{
  "num_hidden_layers": 13,
  "hidden_size": 128,
  "intermediate_size": 320,
  "norm": "rmsnorm",
  "qk_norm": false,
  "bias": "qkv",
  "tie_word_embeddings": true,
  "init_std_qkv": 0.0417,
  "max_seq_len": 256,
  "doc_mask": false,
  "max_steps": 6770
}
Each number is 500 + 50 x the weight over its row's rms, rounded and kept within 0 to 999. Layers, rows and columns count from 0. Numbers have three digits each. The size before them is the row's rms in percent of the matrix's.

# q: layer 5 attention query, 128x128, rms 0.11, rows 0-34,64-98, columns 0-127
# k: layer 5 attention key, 64x128, rms 0.0979, rows 0-34, columns 0-127
q0 085:523486489427473496553441571512615534545468492475556467538468527467460502386448476438466563465521467492488600439382535488486467454566521478483547486461557513556444563514490523477441420476556497557578477541559431475420529466470425561369517532448480408458475535475596512437519539498463552521496442436462542450572516517525550408415536498437496464500548513515563489512434530371539444532547
q64 112:447612446471483501490492563547456520498521509535495479535489459453457528589511533358450454450521517535528553541504530652478492488536528486487510480529468524578602525492453492547521456453482465514481521571552482572539509469466435470540551549506522471485639521560496591499626457417487496499482595514583511482524517498519541449486546469630409435467473455453510585571511523538500574515606
k0 096:520458456564504465533554538440502449440557498544517508540553529589532500669543499583516509485468632506517481599581524527547570507557501476484435587525529521460482523428508443534584561490406499530421450459548549463461489479525538552543510514491536547452531426516430486458565479549395420473500526539531522486414501526477478584482453487398547430430452606437497487497515470494432562491465
q1 100:485414475426457443463502551505483418478499526497444514437449531487498491449432448509464463472523508545506511450463576422542533464623516541442461533454431547443531594475532483428505472524430476595536419469503503519448602467569436422440379549419456467498422465508479542443569457448469511511363576495416500539561455481476446540447481473467556504476479397470542502500499455449500533588541
q65 105:542453508525492432494511523486559492479510434386508469424546493558579509564441544639448477464431529493456534514428511409472420520541532494487493497531476498469493620524474529460405513527478526570549570505511492394611501545507510508530452500455470570465489496467570445459498521508504404521515474496489471439566442481484504525440475460288443451562426532438485485513571497431470547507538
k1 106:541603418543464485515488518477448483499435460545558463505497484513547532465532462412453487520482549491650524554549535583461588537472529505487538432580531457534502401494544486462496561481536476452497493608578428496445410486450571507545580551556577511498481508455530482505634563523526494537568472481586534456471449518513526535547473490510400436562464551476420448430411542567461431476520
q2 092:606429606532489462490518397586493547571521477550490577453551519451417428573456518503457547514501463504432453408524485488503412476500563469460524435482496470532446437484455523517538538507565535542445454482444533558455485588515480507499549441542555530413585527504462506594455566558424559454507515480493399453580523488494562407452514491577441492424493482528504506503481493521510456380392
q66 111:522534515509463544498493566459410546430533537476528507577542491412473568590573500524528533548487439495433484439466410532553468458494466425505557545465524527637543545502415580534506532572466574535494516487528509399531611456476537378554526481481516475559534519477538585511476538536524490647513603473472432498531499499482508476503519488463486508412482405508458544527511573624544480533474
k2 101:413495501498420541483453439486521537564489524487517497571553554524530484439564500409579433570543427483478507581433504554596508400499481424509367538479548512533489580455475453492543456501456543441555525393518537490572481454509525456467494477527428395445564508570534454465459460555616502556543449453490558546507448577566418489478438513459514502552485563563552512490500532496554553570565
q3 080:535566519511456548390515454466534406419456466480479465557490570434533495434508581412495555476514563468564585529497557445514522503505503478589479424498517569505523459430543516471451530443470539426514545543653528415420475504532538580520548544453562456470456473495469516519546528426485508514476496520496525500451484515505462545485519459501576510592495514373468406502375442461425522414566
q67 095:520508535551467590438470533399559492474392475485387406537424505430536621554470463513497536463552469616473520452564517454487501571475548498553492456496427516496460539467511542482467571518430465476523552507544560541497438432517465511460498516398508542464479510533506462457554475529549423560579617567480523490467502530483473518532436579537393460506624499559511456600450432516505491509524
k3 085:433477452521511473493447523516491527498525447534471529571541450549431499594496503484593548437517531511513476478470442577450493560487544495382545552463546493519399529541489428524526569595583482548491539546479584523546428506518507454484490533562534597517591522451435496576475587525562473495515543449388462486516460447463519370593476554414544412423493511561518543464561531496507491502387
q4 086:445541477437503556465460432536548558469572542449631515499475518509470467561437511509580535526584478476477449418545482412489492493524492463536555538568546515486403424553516508473452602527499516452499488518420415558571347468630587537491554506489530515528556559484444553493501550593575555460440449541507510579498476506595450461451494474536441488521494408541465493547516485496456481447514
q68 113:524627491494495575365527494644504443496481467449531564582524438495457524369499548437427549545514512416502503438456469582517470522444578418515450553487522494584494549486509529580495534405498427488589420476426489473517476562526557563484486499527472503494509442498539494474453613491509427397491535488433434576545522529477553489546525465542429478481567471524489496460536446494539477519509
k4 095:538452544543485479464517505486481580526485471537405612534496507549527531429540537529482484479369433469514500569337477624526476520528552532430470498437417499515498575509487540468509432497528568463425515426479555434502629486426408470433512517544495529498467464500574461568420502495483435526490462476457486394540536508427453484494504501494539559450501553576418489496476553510507454535398
q5 084:480493462540431671534538513447395473589472500503515430562439561594435439505481484500547467517483498502518444509433434474561495421515488460433454499592513563584518500547509530531525446503445519558530501538528560517482507474504548462395494487494476509468556436557532528495461447562573481562473570476539573392488483547581458417467523531533544542455459449441440454368482551446540530503580
q69 115:446548577546465524515497574462446510429526501439475455485480421438540434608511604459537495577565462438500462540513527386510512552453561484507453479499455515448424485514562551487435493504498510464532477458486509587487477475554553438569611559448541529425495487424454482367449512465503555439450528503462481482460498543499428619415503558408506431571423525578492496452452566471502517506452
k5 100:539526421464477310540483477560560510490451534515492515574472457474520586542530448523539488510475449492516479492491543561412570539523475466488558444519470554379500512427511396527489437612554460474495539450549464423507492519523461453533488555541449454504448636474472451477579503422468559478450433474548431500490477454529457491514570547456493524547537512531603554542491434514420505577423
q6 096:521448540478465516475480447518581566508576537524439407550471524484489473567510572475511551499422467476508472489546479566494483562509527463546555559473465468603453471500515496470496615466511425494445463534429525552495447571556484384527487523511576585496557594463461495451489520549529493482478537514454540562461574614495449493597403465495373543428443544478502491506523526579493492404364
q70 114:537501502505470538482420510526476500512527592505503511554419396526527492487544501542499631506543534460484529422578392487464536569455488434611496543528503445503456514495583543532439522512473581537474626587450467488508566460463477555455569507546554458373472467447517443526547506501568468468460448441465528533509482411452449464521483438431446592532435469539478438456450614520562447485501
k6 109:532566445582487495489456569501592513538485546458522630524594527469478563474477497443523477508511479474432479537459458502509482459511458441424412484452540543426497484506479544554533474542454540468513573433465459521557517488522473555560459433597469565374555473515559476531481524381519552510533448487587393449549443534561516436395537504570590495566544485550524461473467446458569491477603
q7 078:511498516464566495317551479495479495447558553466468363548420543572460443551451534455468404506480543559498501464524437446472450457528480495505516509425495398496488428535439541428552537527525535504562515478590464560511486436491520513524512401466528469466441501418491495546550503497451520579476572526431465496471483461469535456615394555513395481480403514512499570509564501568452499528502
q71 120:469536466509418450442482417463515466489538467493458518495456534590566505537515455408535500406592527558440500441491532484458435506427492510385491475385560542468469583462500501522584513502499487501464550524520524561522444397527466429476451490493542429458528536444465403451543542555459456532554534486520644481402512482495517477496494384622439484458496488507557426579529557499454565489510
k7 106:448525530473541444554476537515525507456426442485615508523552463388515429498521521563556584398528507479432521482543446668508543522455512513362471474481505575552527523533495580434514505446485439596482489500500530421437482473451462507491548535508487493457539444538536600548462539423517472535543445480416512560524498527551476573516593467532581440490547559507427476516464511438575566468520
q8 078:542585471589587552540479507447498492417417532516517516477562485466398462527515529395455485450460543528512474455527451531482477468517554454403564471454565409547445453500412519515558550454542537607384474537478443533500506525513598469498551539568485495549475531459466514595494545481469507469507505377467558484460625504510600519569466508497506493484491477399499518530465437542520599430540
q72 116:534520485485510528422503487457412484491518380490492524472389510492534479533548563436619469517475455479526517588582576584587554497503454462524447490532499402545514464475500483597484542506529438354581500536416501442449443491481503508534476503428498492576581531541488515504467570509522441400508422515542486560498506529437532532480530487478483438554622498451460462532575432561570465425515
k8 094:425545565489509487545552446540476556547469418542437452493460515508510417664486565582501541497514452559476402491386466561463458449477429567585459575474486546497563500519545485418487524530510554503505470460451513521538467500447526566495464484516459493529515472545568536483456589558527480522535523598565474521495462463481465446513520544618534498421461591570420615451580479448457502528457
q9 110:484586480526523558530416498467433519452597489478518556549510473470484490523514526459566489459458519548518467463558426534495486537480504458483587498546567540433495411489497566501564625509564481511395418612445442539449498509477500524558490481602531501637518495473498487552494489488480595464559532485556514504406515392470492491593397549552536488436505480451493460490608518489494403419452
q73 115:613471466542508466498574482417563600538531472462647494538485440476475605574591555511509596602507533503513490443439422560512543456506529552499512431498448405526423468498446498465509549524553552548481491501499539445492411586499539449530495430471553489602470481428503459503503576504460567534552538577506515538511460547513535528500614484436495516471408478436423521482512494480459528424501
k9 117:493508518559472540561526502603556532519527529556390501504543549474496468543527476494518515522441417462398396530505421470553483486491440468555474444557401502592498466497507503626453486512456519513509544461474498457555488552437535549449456536493534553470484600555452505452491578582539499513532496454546474461567520591567491440559542524715460480512538527535527528429509538507594506495533
q10 097:565408555560484487446507553468585516460516520477502463463536459552493605415525422544464487412474497437513498593493521459554494499508476601536482503522543556464461558546509537467447407477504469498538385559625507506454568427522459525514531464456523467500396457474581511444561452456483387516525516531370484448500493441444526539454433519417406567469498451481459504520442486472481427556548
q74 113:458447549418570500411532507459518473509438360480470495525427564596516464481493498530424476352539432490520464479520490501500551472539505562534457488494480438532554579510550498458514465442430439427525542497541548410501479390518478526476423497443507495479479485460465527470448507617556530416446557505559510580420519435466481476501483500434443410469501474459523385434491573512556469499407
k10 108:547494409457595486525477452488505416497444494487493494538560385414576476555442573496509571442578589609495562507533487425492585552371547474524520553438452475557506454433560492424479597537477567477475494504435538468598515573511531455523505575565535522513466412552504539537493505501501469522487506490544555585504511488438486531585452576514535466604497528457509422489441517506465496521433
q11 100:526505520547443492469431546536447511540541448509556471494517493427528445548550558508578404468499500502543531550551454474516481534463504549472564529521469485502435372550519493473576644467490586475455528575450471545489514587491493446578402484524628507608434447509486478605465634485527505506477446460491480554493441443516492463542553550468516565569430536494507528515515548493454497366466
q75 116:554438403541536486468522500491477399465586451508471504490558482534527448523492538462565535569515510489441439520501424537381511537532524513527420578527491669422425508503522474532560517518440519451482478507490470474479501530468493557521437549439557447515638526489534465496543465549536405424485506440562481437435435491541482437472557534593470417521580527437491394450501531528495450415513
k11 113:538483505433564497570554508535520491528514580457455578438536544536459424503399554507480577514457357502470472529463467582441480463523483438438415479436489388562572553480518532486511436506567525558427510541433488564502480432507526504510550501501449456376584541472486487471431541530552541512561517476538519499468505514526505496539471509663453433405475445537472503452546381473533484457477
q12 096:536490508444466474503462476557502608546513596532469546566512550416465500573530523475551570612505400464529462510470393537487497455457456501537459527492575508527503465484539510530449592553593558559486493477419530470479441506450491507560462446573542611439525558495493437569467455504531566460546531461555574508530506558502470448605502612554493464460458514600424491483508600517539572449441
q76 134:474456512465468453559497408585480538565484526506510444518482579469429433497455536494473443465452483474488507495485446505546544531465355393495474463520531550473528427464492482528540509420508462494546505467481565569444527558484504612525493510535563528508571552511387493594497462411429574459546468496523484515546506522465471469500389384500446542424572583496478553388545536446522404528420
k12 115:506490539530478458497582586541496536542586493385534508438471469486586546516498530562507521579513512491392514458495528538499508500530551541575458458470449425445573518507432540459481416491496495462599543503511512584516530565426458594417484522498492501440563518525468514441412454538524468495522356516496446411538528470502523562334616487492576543513534446502537431483506533532520570521514
q13 081:538434564533501558608450400488339545490452522463511557551594442440567478594527469437557566498416494498498505536440504471495448523460505523463492462441578627493540475467538476494572505480519522549525473503541521535572559595437526502437528467473481484537509479466544527525448532456458565414479482550570475440472481512589532469418443564537507414519553526486494497469534447389510429506578
q77 109:442546430496536496481485518578531560485519395522479491550458522565468475576566484432520421418526437488482508419517509470546411496415532484377476430457575485539535570430412452480585490489465514584405484510528435498459469501443541527390537558563466472575551516515491506495485498550523439586570576513528522578529514567554467398546525546547548467430405533554458543504509477552464510551496
k13 091:530509477489519453592504484470509533520494489602462537548498577479428535466505510521502324485558492527486430483570406509533605472530482433549439515598540456581459545478589523481448476496511420518499460455504514458502560490561412514472480431550515543461505504533375625510519446559492475550532441455469592552504524512495473563537466469459552597449499529528546491456447587536473603492439
q14 116:510481425507570555491487489440483427412491480483504409578382395493551480534551502519474518477522628500579572463551475483497508583448508449534565441494481432488423472480525531452448628462529465525457461598519571464486464477499530446610474542419537528596454479485497548567569491537482465483504510461507568532414455469461427492534440492389464474475424512420476463528528525477406509494502
q78 116:450521454509541443609537452461432464515473504520577534579478469500478503534547448410522492445502544476539481452546461543509518530508501527505493507533542395538543444495553405620555541460544548556462508580594485480592476508491488454442498497538516381555573511574452467510458551546558529454462468464678563549437412437511449487536526468501507381533534536456532508494528463431448523509574
k14 118:507550502564545540522490470462551447556556436523587509453517529452458439538479486613554516506434441444472366538519382536495519484502512526485515551470534488482531432495545541512490655462443498442466502528398468578540521544507438531556460417514577468497440481451449464477423602486491522468524477519444457539515580483470557555589507488602538496534540591498442533537522437490522458374523
q15 087:500495489537430454617552571509484625588563563448441446477562514503446463542505409510479514516575501477493426459433494533484510460549475504499412482487590430472587484528488450541561507500537478502576584518513487555536491559481461535484622471560427482445576518501494399475396494468488497471462451498512491523502508523577476470429565485550503509565544420533582403483579567501513592555434
q79 103:552482456559412540517539520540469537529595552509510538480552543468466575488524492491523449536510429507486477485490527533584479558438442444548573599378494548486468495565485553526441478561480461514526492462417493530420530501630534526533457535555466563508432459440496476442499478505611563492524497518427468493491547489522439506464460485429433685467491441557458537518536459512652465519456
k15 096:393504527464480468464522416541462492486420543564447504590432468511537532439519474394470384523529507466495548454402606467502461533525495586422477475550524504504495594492524472462496328444500533536476516499468475482423528518473536507514429575504457558521486509526492485522557467513467537520458484489544512463532427528521556426403504549341500543516484515498560566542466463511576504535628
q16 086:500470461481449485534515448361444548495477590615498489468441554493467479585516503597534499591545517484473486532512484442404457516514576471596530498501478471485516527612488557551480540542456593575529466436549550470564445488464470455536531534504454556428489482445457506523572467483491515556450601476513440502469445516474545536548432606424467493447479337479496479518532572461499461513420
q80 117:484469498493458539537551539516588434457458480443562435481440466516491440567493624577466609618568574494458565425444495499497527510430485540539497580524551484546490530544414495481412567467495504482589456509455507591533483460491485451530523456535500518383562535554491447472453512508483448544442604432456507498465459535460511541405514437474488527429413563519409559507419558484493541456468
k16 108:494600465478503438354491489602586475498492469421434523493454478512495570473548503424475499462463548462520460505494542504484537531493419495425518489533534547471514426455510505493480513611540438480434589523465483379482487531467475481423498475559561480518561568527570540518473554543527517505571376524463488517550513474489414437500628401534529442639449576468473471529499438479489507451528
q17 085:435423526480532473454489576464485512465493546498460522534519493523462512481456487543538621471448597541482494414458504559568536546534529433567557443537495501483535441580566581400449581437420502454557463523496619493539555498441383477485527465463545462493529447530532500582431516540421430429467494412497537492439462504384410542525511523410569493470472511477509503476456520562485542449404
q81 113:491476540424540514436542476501520583417492572481478534486482410531555454457529477532541499413524539483554500534550372485518458424525519463477485468542521407558416522529528464556521494398538499515489459513594513546467513506503514485479505382489458430471493537375509419487501538540515607540466516499352464543532548437508493548583448554543435493479406527511494616469431540550540498520593
k17 109:519475503474532517481483384468495426529458475513565518610441502430476507490516444597521450478463494469442433573551494519505462460427430435513543495462560554539454544482492483557459572504603464392509542413423480464587489506485574499506448503480542506415504455465443538511523467521506509432498486540381486439567510497591487447501481537555438545563558390508551367591457539525530418465493
q18 081:512468470413524501525553481348422452499462549540515533501466523487437535450448418529420482451610510572567528495540553491527494481441439471456547476457462485472441552528436468471560527490480428514401528528541520579469485575594495427452532438440474470501423490500506581553591501413440430473495484508568514468577542402411538501492476504463442494638537520466475576505485467571484555499520
q82 102:446512427550511622514506408482449434510443470521575472585530591470495533525516423449530467513421474468483487473372558447495566445571467477393457484525541461451510441451423480550449521454512532532515518435496512475535465471511411536565432506447525441532379390498551525403524465613492538554559527544544523484484472512408558491478519512495581463470529525510474502459544484447452510497612
k18 090:500557542601544488538483408520539537455477441481602537556439424502512446560500497499522475531467499548528466500488430460500498597459516590610542459549502422570483490482598510459376553450459517558547436519498522390492508436514586490521492468439479430587473512506513452508355513522573425558504461520450510514438507576497522515597519514482595455448533462461467537496536491488479392540472
q19 086:518544528431468549449494526464538408505395528508492501485476472542530504471468501582454481471542552589550476495506534428471542460527568597481472501432554458531497606488459445536459401460470503392459459556557526521353528479540503485471506486432504498450534455481465426531576463586428478490427593439391488520472463526450571541567450478455597548516485541519386515553488457533562435538529
q83 112:475491453560545475514542530402602497600577490469556497524478474489519519504506483522510532567540603545480462565561582513431587470580491517488533448561579506463431576543504502527486529484504474585513509489526446349490438548598472498478524481417440503549479446491399439472526529453453533597497555477526472551511537495490560468445584441533495517543581522439466520620444545463460492541605
k19 099:428505459496615563484484516532546409426479394492545360523496478520505463519551473405481507485502525474487508493477447522499444576437383465515541526526367515453473473430521554422568611479529504620533478506493532543552505460551508507570449537540525467525397513474531564485520534473530442485528505548566533446475503502539448518522507439514420350444490468474514492451571450477480556423527
q20 083:442578512511480458452442460546543478501462593468506548462436525434481455449518502522456423535512490572695453525444567471460388567492449573461507598476475488510477475514563382524490392424552503527579481480534440507435454513494523584454395570491496485514502497531496506503533509518395488569496565506493584479569409486496531471518442484522549471448548506519518573512501484461467483573574
q84 108:410587499471439556510479485605500540506474456513516501571457447568463493482455486484407476449401572441503527453516517574532388415485535479480466379470462534481516508522434531479539523489532441530558489574473483528480523535503589530640453441443486576507498463485495439554541531489459509535515557461613416488484527477532533463482508523548527510570574659476607444458507504474467494573544
k20 091:660505512478567595525558515437502517483455437523525446543428424599443483493500485509456538465523545424487566478465549535564493479500542499516454436536464536492481539494479436516558508509510483481395410590566598510502595455472518547554629447555484524513486462512485509485530482434587454514470416521474561463481611477440493532482485509478518489470494536437403498553571577645491501511493
q21 096:558462496506528491470536521595521538528554483427473479483528511429471556553532452422509471610402369415441482456427492517519502405549489486500431471454543545521521520440522517490446429477491478525587592400495500524562602578472507483372502486453442511411626568506465475493448535562490606499559546501537527497474495542529501517504532467490569503502516476508543479411514449478529585427436
q85 135:433608509524448539631501564539505554509526459522516521442538509431482513526446502422457506512460431450615478499489511547541522497592434494475483509499434460579554499474541458603438429463466565421494502480518454581500572510460469562522530422460473393503476493505568516438508466550557572499469539519519502539523484525522503478594558542643461532563506464492577547443515485497534464581645
k21 120:501497562459488527540508463441485525493431475530541569513481520501497463472482406629442462466495526584530440571506573524533541471524561492485495532557480435533498584562489565432542459490530461488614477411476568432506467430559520579525472392485426534518479445497457498433471415537485512430379453461519530429479503515480545546361488477404471571503490474549533496568544466485503501635446
q22 089:466515600530450476552541555534576508595596495363432633480568522509451511468495450521518423517472430419564438494435511490483452523435559441455454519550456464604536558446558565485503426504479556631494561475518474455443504525500484523528576562536509459481508532532557493421446416522502484505539480525495501515546509508558493432423559478559507486565536469476558507509465541416491615478531
q86 113:460439573510475546474493447470421435514402523522475488489464598425475542501545465543535579585546430571423494453515535456522595522580439537503459480518450455444568507414500527500538496546423470350474493445486520526586471485563531629426502470448531537514500506553527489418491518522511522507472560547553476473499576475515413602520523531492493604531588386575506474534489453500465485489474
k22 096:531481519494471464495477411548394480465491478524469493449481407519584476516493522445463530491552513556493557494516526449496479519540547534508486501496499461467488544645527408457548386564491412432529486543626500539510493633553550592416420468448429536511476488473460490531415522487547502521445518485500451547447439494475543514443474606416494538446458562541557528515489425512459427634511
q23 089:467514525563437392610461534517511607568499459373432483376491505456532520444521536511579513598541406521390450514510443507512534452549522440561581544531557482505534501506470519520496506525516532504464507532451526501490473572432496481523476484494468495603570539514560466500416528442544472455556506522488471489535534491593459451483526455640497561469481476452395507417506447541523452443411
q87 120:521463601484498644573412529473499514526509505547538425417532463429509534476503504552594432518557466558562516517499511507558456498510483393520485526415542532566557486440521468517596561504506522446516482471455474523526489496503523547449475490555555486598467478444510505546428429471540510452508493478434552559448518427608555482543530498538472666492537469541504623488565468503524416588448
k23 101:507526545478432508430566455463540510507543614573546571552557573486396485533527526543422503543517474556441541358450529454556475489475549533462450513526470489572514508497494522515445406580452502493545493406500476579508453500493458467458497463571462573438481555505523384487500416502538569534516514512598482481509487541509482538398470535417475505504581457557611500549477605514579554564488
q24 082:431566466525457444456421527511541526462522457435543430461557604425431520636552564506507518494511435490459469553522489514447489413460461468531512540560515484498552495542545538483525513416545475477495609524509523567486520596510539359471509432470552453582492534509502514464510534459539524567579489518677570531444493451477464408485517506512520486565574472540552499522496561429544469421468
q88 112:436603492510460507469410511542555513453475421466518523492495479580524522506522521548543470573490429514503476468522487602458503555491608542538575417469453517640422462528561517517467464492544409534497527476446567614473551505542478473478586515455522481510495490456457546490483497482555522455466491470626432405412426535503404404522449552448541499537431540471476581441401456490476537503488
k24 094:578469425460482518598504594527431644563567510542470542472430520480509523462425461473487510555480503488556455437498482544606486576591438502418476505441487506515492496472467435595475483519480520498504471483464462474523436435530530613523523506485464594517487530523554470531465461467543555342460423484411524488590484630545423519483505558496505523468480483526523518503497427572450546573491
q25 099:574454457547508525515532463450467449498474380508433531448454521509467566538529469507438527489433618549574524461466581386491534464533467576533509450549546485412507495510465556482466446571493467468546498524530419516454485534467504488467552610418425486524380490452577582425546470401483481495456506562508444477537461492397500551493477454531487366561443457486476560506548467421540500555502
q89 119:495473582531569552450511493457393549511388460479415516404529495525473519428473481482452474451509544477494485567459570475509455552456471550477508506515385464554432493508504458501551524417483476577550407473601561497469478523483478497446565465494534405458513461510507515578458544511440416451488497556403450455559460442484478569477487456516433365553406530463529613445482415462480447475502
k25 110:414536452478474490459505505487547506449505482468610428421472444538469576541509485521492533492550488499561473548603459533530498535486508470552568531441427477490423451519483478454451585509490511421489458499472538345569437480476495531501483390519564547529473513528492434538586521565434508475549537458473498566452562483559450543590488615453403608442492533553433491454425581517481450445447
q26 090:515548524510488463481436585551482553540578519437529502451455463457535460476551561432531574641424472494472396551582342506516487418505475481464537512515463402488503459519435516501568582483478472379446502541439503552480503576460564484461408476513515559525515559502494426528427495539530546464439485449509446508485484541522471434529452582603504519503463462576561467461540528524472523399534
q90 108:459584535530437486539459515517556552530549508507515416485449585566438553621484496522466561501504517496566471402527513469562512490475494530497468453411553498535576503451534541520388491564595509567422637467427422483566464472514597452584530520484452574516514477476476475520467514509495595559533471464517415516464543498485497435578518476548515470461380495534523462514483600549495603529456
k26 105:521497555525471471553489507535514558541480504542420513483650564487502521524454429449545444539536389529486545431473495537570529515504507438450451504520521512473473468442434469485536410479458454568585505406459479441497472522567419564516522486524478482544478485513445650486477427488528550523532465520567477474629514568519539583418563380594537524461534534520518524476558452515575404555512
q27 086:501485442536505448496489555520638486553534465476525496557468483518426583443483446473470452483462453502546467500526581438549552544471472490481578484591450471444515589530519451472426465557508534543472466551517535499412493528400476489460517410590502519569468553488560458470534451579451495524466543645511514663494537514482609491524591528441435474511506483512562534476528548417407475528527
q91 114:497518446487470521334513516561489440469514534453525477467462527502500542508479415591483589552572520518471509472469522523403427426462505510479467515457513603506471488569416518551516530529491441416501526452545480474446519380556502509522454552463543419406496540474604476536611518454443525476458540494516384413489552444495391474497505542501562497498555434452421542486445493502595511549461
k27 104:590541473547508554472471455457521552501463542505457481432510477469537458566518631403553451533584542482510561502482537521500443521546537542511471488442482537478456420475486386577545524465470465521410472523524460459554499514548548505573603535400515489452506472523397494558512545449547508447562491422582547456562483510523365454474455598428516472490524562506424518467450372502469539433517
q28 080:533454459521413519493480456482447573528510571501420602508550486556555503454450581425510473501464402507477515537477506446496402477464404426525424481523497589507410471433540500503511458481426556522522547495400441492535554498473472511443511482486488525438491542506597480573530535502473675541513474465483381500599498498460425405430554492528545558494482516557497519475455502465521551550597
q92 094:476450446520526515482440444597481405529601529587579485516606599472471348588443531496424517624434428490468593435561519573542409544518540518490494499478528500487542525539506531475487496473424538433566474478501419504498521491547421500487494551528555490470505468457522462559526436583524399553534482514514501500534471540554482479512528537421547551467496495528506414482425523494500536461395
k28 093:462510547505496396516574556547550513504427486466512542423509593556514526488517514518536487559519528466539572508475544396496615470575576500523495391434545491492520576602616404451500392563548534530465526495584496473506497534596470543450560450559402483406559483527512484391452484524505451535493523510575566423515498540587479529542492559453472474529432480504518497459444523537451527498477
q29 084:490522447545491527445493553475415559534526575467610461506522528458579576497488498446579493428489558420598554568554499507529465456423512520530620564418516515470495443479519476463399604498536589502489466480505534540526574493527512480483606566530556468539457465465500434480512492469468515450451444456529597534454447553556449462472523601440541508522514488520517448569446584463468379431537
q93 112:537495424459561433437498515483422413483475616489478500514428599572465537551531515515525534476462533499425495489439522384478487501533445515427495429443559596531550499473455538485580585496464444525460558454418498510490551517504443567457371533432465529539449456606473556527511576524458508495499602530581450562501534588472476472468500509489500486495562465465486437422504533601439571529466
k29 106:552462542524515442483466495557506477475493419527350452589485400547568504557408628462484471583581476515482470463476495535439465592499473520442437497513503436504511532557535492567529459412452459479455514556484474610494529503533485510501509504406474446507582426492419514510414555514560457461549537485478489580464537562388515497554506447571542454419456493498579434466497455518489551429465
q30 082:481533523530558536447517474552489523439517535449450471466509506535510441524398551482494554509517436450514448425454441457464558499522567440488474516498468424432486562462509558553619559497419510557454526436502460473546549522528479486500593446444541481465451493450575435524532460539522558483524620505484512554533633527484507494461409368494392523477345503508554502450438560460467562439471
q94 105:496442553507520518455454490480565534580547442505487533522566478516467508434456446563523436443437474564483554540468500517462323510421505485433486472487532520590420511502571578571460470399514484469464467494437586544470476506511490437436502515493485558507520463473564629501453488487537524523435446552492406473482537447442456466516396439480407425559440578446503581501536513568556435466539
k30 097:494498519448441535519457481458565499538493406548531503430491448496447503522645428494543507556485510589565487546583551569558508475547523514421452512463428565542627477515437465408455450418569521440578463411538532488487503400489553438506474502571534533541496488539506508522514528508538499502495489531429537568555386486525453533513587588459578521555541449585443489577428463533498463518463
q31 087:527543516478461455502585524548536552470541498497458514503621553503439504578538526449487461537551451481422491417356515569522499484557555567517558569452585504419508565476455490554529425423465542541450490474530463449502518477526461575495519416606496405431468526503469467548459468494546486476467561517512485460550579491601435416450546533612510546582493465563562473515558559495512547586485
q95 121:554519503518533474453460574540548506491505574590481521529482469522601571461460600449481468481554515409421449551414564488461473576482438631529507542491565501559430479498552470590410468500510610510509534503536506560613488477427524434528516505512421493426544530497549525476477500504485493522507436412485483469484494490545428585443566479594503483512556508544605543577465541536592534509569
k31 105:453528489445469440534480522474551443489466519443573511594431521505472421414487506588482473445496518511543534442539541506537569480473466431390410496497426532533473457478427506505559479478526420490569514427548522489444473481451478487506475507402427511583532484515537518483570443536323554579449495497514469551557343483497556477485537512405510489519483518538460624484465432509518510566554
q32 077:500469520409490532521443500447560447623597466556438519514598469493523440512484577460503563491403444551433497515520470479505497465436383466512463492500541603523398523545533493490591509523551509446560485555481490571496456520521554564450479527514463556499463406524455569544513504366475515490525427518512460398496510573550469543499539518498583383465492504517417418502467496447526497547592
q96 114:476543455579473474592498532644551456481536429543477467464543464491570405509542473434497540527526518483505468401494512577476474508532498531361469540386482480433525516441473494502512465465394536359495547528482419466490524477476504554535442605534528488522551522539503445464552503595543375507528545521474602571494489569502483509502521490532463396523531505583552475526552499441523475487554
k32 097:490530537521497374541544605568374514433395588528604571573440582564462533568408466530461479497442539537510534529514503576473572469536545501520486520477547435489567521473557573432457531514423467604496535486524555395482574498531487534482469479536468478422504529489463539492482509513560463552484402495547507497480500441419523487520476413482477548448536493471465585421489523479526512483399
q33 087:576515508438503540521523539493433523555560507521510532483512622418522606377438473417482512465503462481497488532423495605488452506606432436482398467540524497442503467446409510449430448468534449460541504403513494488503522423443426493535507512528414528456440515547470520444525454483405518475479507496508539487577513569631508478460548392532506490544553475540525545467512517417450447588525
q97 096:605472479481466455519610512495449542493447437443460498458528517423466550449536424491449547501539476504466433548406486447491595502604466540464435557490409491501535530481394527520452389519494512643476503482529516370497470545512519597413479498456507455424434484546469472513520520483464509485522567492532472431552496541454631458573462457581508463503489506522500519399467491480518460580469
k33 092:491476538549545567626525475501503486439421477455455544519506410583549482506499410524511456469516509551554521558503601494513489525438456506553565490480437428567447591544566528516558461450400481517592408548556580478486478516593476507419519512426528450578553478494524519550525432522494435473507511473501452475475476432345523515433492512439524414427515525531520552504417481550556439565521
q34 071:490549490490536464619446485558488486507508446498482431465479519445546452506465569568439592489551503393430458471521462519529485491501429434432486605496546415497481503457508523490532495584511547462477544475417539475462551523446455439636514524526506496462539462499475524490460539591453528506460543547541560554520378523490424494531582486552450479476434538595592396401568470527528490443403
q98 131:451431578494516486534472601472495529472496525513430456467493485518568570487531455447580506477508471474421443522454548589474519489521432438556483481597602562516428459547479449527522529500491531568538541512464481430514510503478492542422471448424532625572507550498498597446497550458543525474488353509547444479456547468585453380461429521546513479559578418464553418490535534514513473557575
k34 103:493526508472488527454563575453522436496559446518582469583583557506510428490480425455476449466488446521523503439486486612499463523435489512519451516434417452543567534485487493513458452410501513376526614433552434580452449449606449527514496486467454439476484561498467470550501423472607435455497530455491468545469576564433549515445464581485489499463473464511474592550591430514534532581556